config.toml
n_layer = 9
d_model = 384
n_head = 6
n_kv_head = 2
head_dim = 64
d_mlp = 768
vocab_size = 2048
activation = "swiglu"
norm = "rmsnorm"
norm_place = "pre"
norm_eps = 1e-05
positions = "learned+rope"
rope_base = 10000.0
rope_fraction = 1.0
qk_norm = false
attn_scale = 0.125
bias = "qkv"
tie_embeddings = true
parallel_block = false
extras = ["capped logits"]
init = "uniform"
init_std_qkv = 0.0412
init_std_o = 0.00971
init_std_up = 0.0412
init_std_down = 0.00971
optimizer = "adamw"
lr = 0.000629
beta1 = 0.9
beta2 = 0.99
weight_decay = 0.098
lr_head = 0.00671
grad_clip = 1.0
warmup_steps = 334
schedule = "wsd"
decay_fraction = 0.884
decay_shape = "linear"
final_lr_fraction = 0.0
batch_tokens = [16384, 32768, 49152]
seq_len = 1024
doc_mask = true
train_tokens = 364600000
steps = 11747
dataset = "wikipedia_en"
Each number is 50 + 12 x the weight over its row's rms, rounded and kept within 0 to 99. Layers, rows and columns count from 0. The size before them is the row's rms in percent of the matrix's.

# o: layer 5 attention output (transposed), 384x384, rms 0.0505, rows 250-254,314-317,378-381, columns 192-383
# v: layer 5 attention value, 128x384, rms 0.0607, rows 123-126, columns 192-383
o250 104:47 51 81 43 61 45 37 57 75 36 34 43 48 58 47 68 38 50 40 49 41 40 48 55 41 50 48 44 25 42 35 40 38 46 46 51 57 54 82 40 60 37 59 76 52 37 50 61 34 48 57 74 67 52 56 19 60 26 52 46 61 52 38 43 36 22 53 53 46 30 12 54 35 49 71 58 46 65 49 68 43 53 41 55 59 43 34 52 68 47 25 36 41 43 37 65 25 27 48 40 46 45 38 38 42 88 11 44 56 50 47 25 35 30 47 53 49 24 52 59 49 28 59 50 50 39 48 48 61 48 21 39 42 51 41 53 39 55 44 35 51 54 51 52 48 52 43 54 46 51 45 51 58 57 34 54 39 43 47 37 43 50 52 36 56 44 40 39 50 35 54 57 70 36 45 43 10 43 63 58 58 57 32 37 53 52 43 57 41 46 41 44
o314 092:49 49 79 53 51 60 52 46 57 33 49 42 43 47 41 47 32 65 63 34 57 53 75 45 48 60 55 56 42 48 50 27 65 40 45 33 43 43 49 36 66 58 24 75 54 56 71 41 37 57 65 70 60 44 62 27 53 47 37 37 24 48 35 54 48 52 34 40 50 55 42 45 46 64 42 67 46 47 49 54 48 62 35 34 63 21 40 64 59 22 46 39 54 56 48 65 42 70 54 50 47 43 46 47 55 46 52 57 53 52 61 38 52 47 40 71 37 35 38 57 71 45 34 26 72 41 50 59 85 33 40 48 43 63 57 63 67 58 49 44 55 54 37 68 34 41 52 47 61 69 62 60 36 49 58 34 45 58 65 43 34 54 41 57 37 64 44 61 53 52 55 41 52 45 35 56 52 45 42 80 37 60 51 66 49 54 59 30 34 37 47 41
o378 111:49 13 73 44 45 70 40 34 52 43 33 48 41 44 32 33 29 39 36 46 56 48 47 43 49 49 59 56 32 53 34 48 44 24 40 50 41 58 60 37 67 57 59 71 51 36 54 66 58 43 28 74 65 61 72 39 49 41 42 42 51 46 23 40 55 48 46 55 45 44 38 53 32 58 59 65 35 55 41 64 42 58 40 55 43 42 40 39 58 52 67 52 61 55 38 52 47 47 41 45 46 49 53 40 70 54 36 56 53 24 66 54 32 33 48 52 50 28 33 54 41 42 48 34 68 42 34 63 60 59 48 53 60 35 61 55 75 45 54 42 54 63 32 68 53 64 53 39 39 50 47 52 38 32 32 59 46 55 46 50 53 77 36 56 45 63 17 30 53 42 46 29 46 32 38 48 19 42 56 81 42 57 44 44 66 49 59 53 33 47 36 40
v123 100:65 47 54 52 73 57 37 32 60 46 49 69 69 56 39 51 40 30 71 52 63 52 40 62 40 47 58 66 45 60 49 42 61 34 41 73 46 43 71 70 40 53 47 51 50 54 36 52 45 49 57 18 40 53 64 43 75 67 54 44 56 44 51 61 50 45 56 49 44 47 40 47 50 60 63 49 53 43 58 46 48 59 37 24 60 46 49 38 51 48 46 51 42 43 70 46 55 51 48 49 41 69 65 58 63 59 33 49 69 70 68 39 58 61 57 60 30 54 43 46 49 61 58 55 59 58 38 44 67 65 54 54 56 38 34 35 46 54 44 41 60 41 36 39 58 68 51 47 47 52 54 41 43 50 57 58 43 65 46 59 30 70 68 53 63 72 50 57 55 35 44 16 71 66 46 43 52 56 33 81 32 50 55 63 42 54 47 38 46 29 52 37
o251 098:56 46 46 62 40 40 45 58 50 47 40 59 56 35 55 43 45 49 74 50 60 32 56 27 21 63 43 60 28 37 47 00 38 54 40 59 68 44 64 51 44 58 39 62 75 59 50 48 45 47 65 42 36 54 41 46 58 49 54 39 46 61 25 47 67 52 44 67 53 40 40 50 43 44 41 52 54 38 65 54 66 53 51 67 46 49 44 43 59 50 62 50 71 46 45 45 17 65 62 68 43 55 50 55 35 49 39 49 64 60 30 41 56 57 50 56 39 29 70 47 29 44 46 42 55 46 61 46 50 62 48 44 67 41 57 46 46 46 73 52 48 50 47 38 49 40 41 53 56 75 14 59 45 29 64 43 44 29 41 31 75 44 49 40 55 56 57 46 52 60 21 41 83 66 47 55 34 50 38 58 36 52 51 64 49 54 22 58 50 48 34 52
o315 098:60 34 53 44 52 46 38 61 38 54 61 51 37 42 51 40 43 47 69 47 45 28 49 56 45 67 62 58 53 53 39 52 55 60 55 63 38 63 41 51 48 49 48 58 34 69 35 41 27 59 54 29 60 59 59 57 47 45 56 19 41 57 62 54 54 41 50 57 56 37 63 24 39 60 40 54 50 59 46 43 52 09 40 49 47 41 50 64 54 64 46 56 38 75 66 45 45 46 33 44 33 51 62 21 60 66 69 37 69 56 63 43 46 50 38 70 55 53 32 32 50 61 57 79 57 71 50 44 57 65 53 70 49 69 34 41 32 55 42 27 73 52 49 41 56 51 81 37 67 43 54 55 61 18 44 46 40 40 49 42 47 45 55 48 56 61 64 48 68 45 35 60 75 79 45 49 45 62 52 56 49 59 43 74 43 64 44 45 66 49 30 56
o379 107:60 13 30 51 47 43 39 54 44 43 46 48 58 34 52 22 40 44 71 38 66 50 56 35 45 45 62 59 26 40 47 63 46 54 54 67 40 45 42 40 42 47 45 58 50 71 48 49 49 44 65 35 46 72 48 64 47 58 50 38 40 54 31 49 36 58 56 70 44 31 31 53 51 59 40 64 46 47 35 62 44 17 29 37 57 49 46 70 71 51 48 72 71 58 44 53 19 64 58 53 34 52 59 26 42 49 65 51 63 37 46 44 38 56 71 56 53 40 62 29 42 47 54 60 61 55 65 44 45 60 52 76 56 49 46 34 46 64 60 27 64 48 33 42 58 66 63 40 92 47 31 54 29 29 52 60 38 18 62 52 43 56 68 40 42 53 58 36 50 50 45 66 78 64 57 63 30 60 35 47 58 48 46 69 56 64 47 55 44 46 57 78
v124 100:46 44 56 51 63 71 54 54 40 49 58 62 38 45 38 52 53 36 53 36 60 56 33 34 62 54 45 50 53 44 54 45 42 45 29 49 66 73 43 61 38 59 71 51 51 61 38 33 57 32 55 45 31 38 64 60 51 47 56 48 39 34 73 65 53 44 47 46 58 27 58 40 64 54 37 51 39 29 65 50 37 46 78 27 66 66 69 58 72 35 61 48 40 73 45 50 70 64 62 59 50 55 61 35 68 63 40 45 53 65 37 57 62 55 58 55 36 42 51 34 23 67 25 49 42 64 46 53 43 50 62 50 43 40 40 57 50 56 71 62 57 56 44 20 28 51 72 36 48 46 62 31 48 41 61 38 20 63 45 55 58 55 41 47 50 41 34 42 59 19 54 46 76 70 21 36 34 53 57 52 74 49 54 54 48 39 35 45 62 51 47 61
o252 086:60 65 47 40 44 52 33 41 66 39 42 61 59 72 57 49 62 40 45 50 51 43 49 38 34 67 28 53 55 36 30 00 28 55 52 53 46 42 40 67 66 46 41 35 53 47 53 55 40 35 72 57 49 31 52 36 45 50 57 69 37 63 41 40 42 51 57 55 39 63 49 59 54 25 32 55 43 65 55 44 48 41 51 49 59 44 47 56 76 53 45 28 56 43 54 48 50 67 44 47 47 48 42 56 45 41 57 49 44 66 42 54 63 34 50 51 29 36 66 55 59 59 51 46 51 41 56 42 56 55 48 60 44 44 43 27 59 44 47 69 56 23 29 61 51 40 62 58 75 47 38 43 25 41 45 47 43 37 26 45 59 48 45 55 50 64 67 60 60 39 43 46 58 43 58 58 58 60 45 51 48 44 58 19 68 50 33 59 49 27 56 42
o316 099:50 22 48 49 52 82 56 53 51 60 38 70 33 56 58 48 37 54 55 46 43 64 40 33 38 47 37 50 61 36 54 39 60 37 32 80 59 48 41 79 28 39 72 45 31 41 49 23 47 40 53 58 56 46 55 75 38 60 39 44 37 45 41 37 57 60 57 45 65 55 40 35 38 54 63 61 57 26 76 46 54 37 57 59 43 59 74 41 78 53 63 41 39 52 34 57 12 36 60 49 50 75 69 34 41 69 44 56 44 67 45 57 56 48 26 42 39 51 42 49 60 50 31 52 54 65 57 34 38 41 52 61 58 55 51 54 50 43 64 51 54 32 39 41 50 39 64 67 48 54 35 52 71 51 48 45 38 32 47 48 40 38 51 48 37 52 46 55 60 39 65 68 70 57 49 43 27 58 52 50 49 20 55 65 55 42 57 51 63 45 46 56
o380 109:66 31 65 46 45 53 28 54 45 55 54 68 46 59 59 52 51 55 51 53 56 58 52 38 53 55 35 50 33 57 32 48 48 28 47 84 59 55 66 61 26 57 48 34 53 51 45 62 46 56 64 63 50 65 48 54 46 68 26 65 60 58 45 47 16 46 71 74 42 76 56 55 69 48 71 51 61 53 54 63 50 33 56 52 67 42 45 48 67 52 52 46 70 46 42 60 33 47 35 44 44 55 41 43 29 32 47 49 53 19 57 51 47 31 58 45 60 40 46 51 63 27 29 52 73 60 42 52 50 52 53 78 65 59 35 55 58 47 50 40 56 33 39 29 57 53 61 65 52 60 21 48 32 60 51 52 39 47 53 53 48 46 57 39 50 84 50 51 58 47 24 54 54 28 66 51 56 69 51 46 49 42 50 42 55 66 57 48 53 45 44 41
v125 096:59 47 40 49 25 76 52 48 62 46 47 28 51 39 69 42 45 71 58 56 42 42 69 65 48 67 51 61 54 53 62 57 49 27 55 66 50 25 52 37 44 41 69 68 46 45 47 23 37 50 49 37 70 64 57 56 68 39 58 39 71 44 36 64 63 53 39 61 65 58 42 71 35 63 44 71 53 55 63 61 52 66 47 55 61 30 34 55 44 42 40 47 52 56 52 41 41 48 57 49 53 41 51 53 57 46 37 58 64 49 49 58 58 63 37 65 44 56 54 80 55 67 20 66 38 49 34 44 59 28 59 36 51 35 69 65 52 47 23 53 43 24 39 66 29 40 57 58 43 40 51 31 55 60 40 37 51 55 57 33 47 39 65 58 39 54 32 30 54 55 68 36 38 70 45 56 60 65 65 51 64 37 43 73 46 66 49 32 25 57 71 48
o253 098:75 53 46 48 48 41 39 57 55 39 36 56 38 63 50 51 54 53 50 44 56 41 50 42 61 55 48 54 30 62 48 48 56 54 55 53 52 50 68 60 31 54 57 33 64 46 41 46 58 70 44 52 29 61 59 68 63 61 51 38 43 60 33 74 45 54 57 44 74 34 39 48 37 58 54 56 57 62 37 55 48 48 44 55 45 68 67 60 89 41 59 40 56 47 44 27 62 51 65 52 47 57 48 68 41 43 45 50 47 39 52 39 44 50 42 29 69 53 38 59 48 36 44 40 45 69 47 50 39 43 45 67 50 56 60 38 47 42 72 62 35 55 65 58 38 50 65 81 51 56 42 44 47 30 46 55 41 42 49 63 49 38 55 88 71 43 50 64 41 44 42 35 44 71 56 60 45 52 45 36 44 35 44 73 61 50 26 42 42 53 56 31
o317 089:43 79 57 40 43 69 74 67 53 52 56 49 51 54 34 71 54 50 53 64 56 44 63 83 53 63 43 56 52 30 43 41 60 58 46 62 32 85 62 64 55 57 53 41 58 49 60 49 61 44 39 52 52 41 64 53 37 40 55 52 48 55 50 63 78 60 35 42 66 34 71 36 47 58 36 40 26 48 45 69 57 71 51 46 70 49 74 38 58 49 58 37 46 42 43 51 45 24 33 69 58 47 38 45 55 43 35 47 45 53 72 42 62 62 27 60 48 64 42 63 46 47 40 46 63 31 36 58 16 62 53 42 49 35 75 54 40 35 40 58 71 47 49 51 53 47 52 43 42 56 51 44 64 28 46 38 41 73 29 44 63 57 51 51 53 44 31 82 50 59 56 24 43 51 50 51 72 39 49 66 36 50 46 47 48 57 48 49 49 51 60 33
o381 108:72 34 58 47 65 51 48 52 37 42 57 63 47 52 16 52 40 41 47 50 57 43 60 61 70 53 62 35 36 57 59 37 27 47 63 41 42 52 43 50 44 64 67 30 60 48 40 48 62 49 47 75 42 58 53 78 35 50 72 37 44 69 10 68 41 46 39 44 61 30 48 43 43 70 39 44 45 36 43 47 43 45 34 41 54 87 64 60 36 47 57 34 32 49 28 32 60 41 62 56 44 66 48 63 38 50 40 47 53 35 57 30 63 60 42 41 61 67 61 40 45 52 71 61 42 39 66 37 41 41 60 63 29 46 46 37 40 38 66 62 47 49 59 50 55 64 72 49 51 58 47 61 58 27 36 64 28 46 46 40 67 39 50 57 56 47 53 63 37 40 56 48 83 72 36 60 39 44 39 57 51 36 43 78 65 56 45 43 54 55 40 64
v126 095:62 45 61 51 53 30 33 50 62 57 34 66 47 37 61 58 64 37 27 50 59 42 17 31 47 53 69 29 37 31 47 48 72 43 41 52 53 56 57 40 45 49 29 26 63 51 57 74 67 38 51 31 43 64 39 58 66 48 46 67 57 47 50 70 54 58 45 66 36 55 47 60 45 54 39 57 56 21 38 48 64 40 41 41 61 55 50 44 51 79 29 37 51 37 57 64 33 38 28 41 47 52 54 46 36 60 53 64 51 54 34 59 39 53 40 51 57 54 52 68 61 46 53 49 40 37 51 62 66 63 41 70 64 49 64 32 51 48 46 47 61 68 45 43 46 59 31 18 73 77 22 54 28 69 42 56 45 36 50 51 46 47 55 43 71 61 64 56 52 30 54 60 53 64 39 62 53 34 46 43 49 48 33 44 52 66 49 62 59 53 63 43
o254 089:39 62 50 50 41 53 47 59 39 56 44 47 51 29 42 44 54 43 44 41 58 53 40 41 42 56 65 48 60 53 53 00 50 50 27 49 36 44 42 57 46 49 44 33 51 44 58 71 51 54 54 33 52 30 58 43 30 71 48 67 61 60 71 35 42 37 35 56 59 61 47 36 39 28 42 78 45 43 58 60 64 49 50 59 53 48 31 58 64 44 61 45 49 39 74 38 46 62 53 67 53 36 57 33 36 66 65 44 26 74 27 43 53 65 50 64 37 45 42 67 53 49 65 54 55 41 42 54 46 49 56 49 58 53 31 48 64 62 57 30 40 59 30 79 46 50 38 38 78 64 43 51 49 47 46 66 46 31 53 39 63 42 57 55 40 49 60 52 60 50 30 66 53 53 51 42 23 44 41 59 57 33 58 43 42 39 30 48 46 40 46 40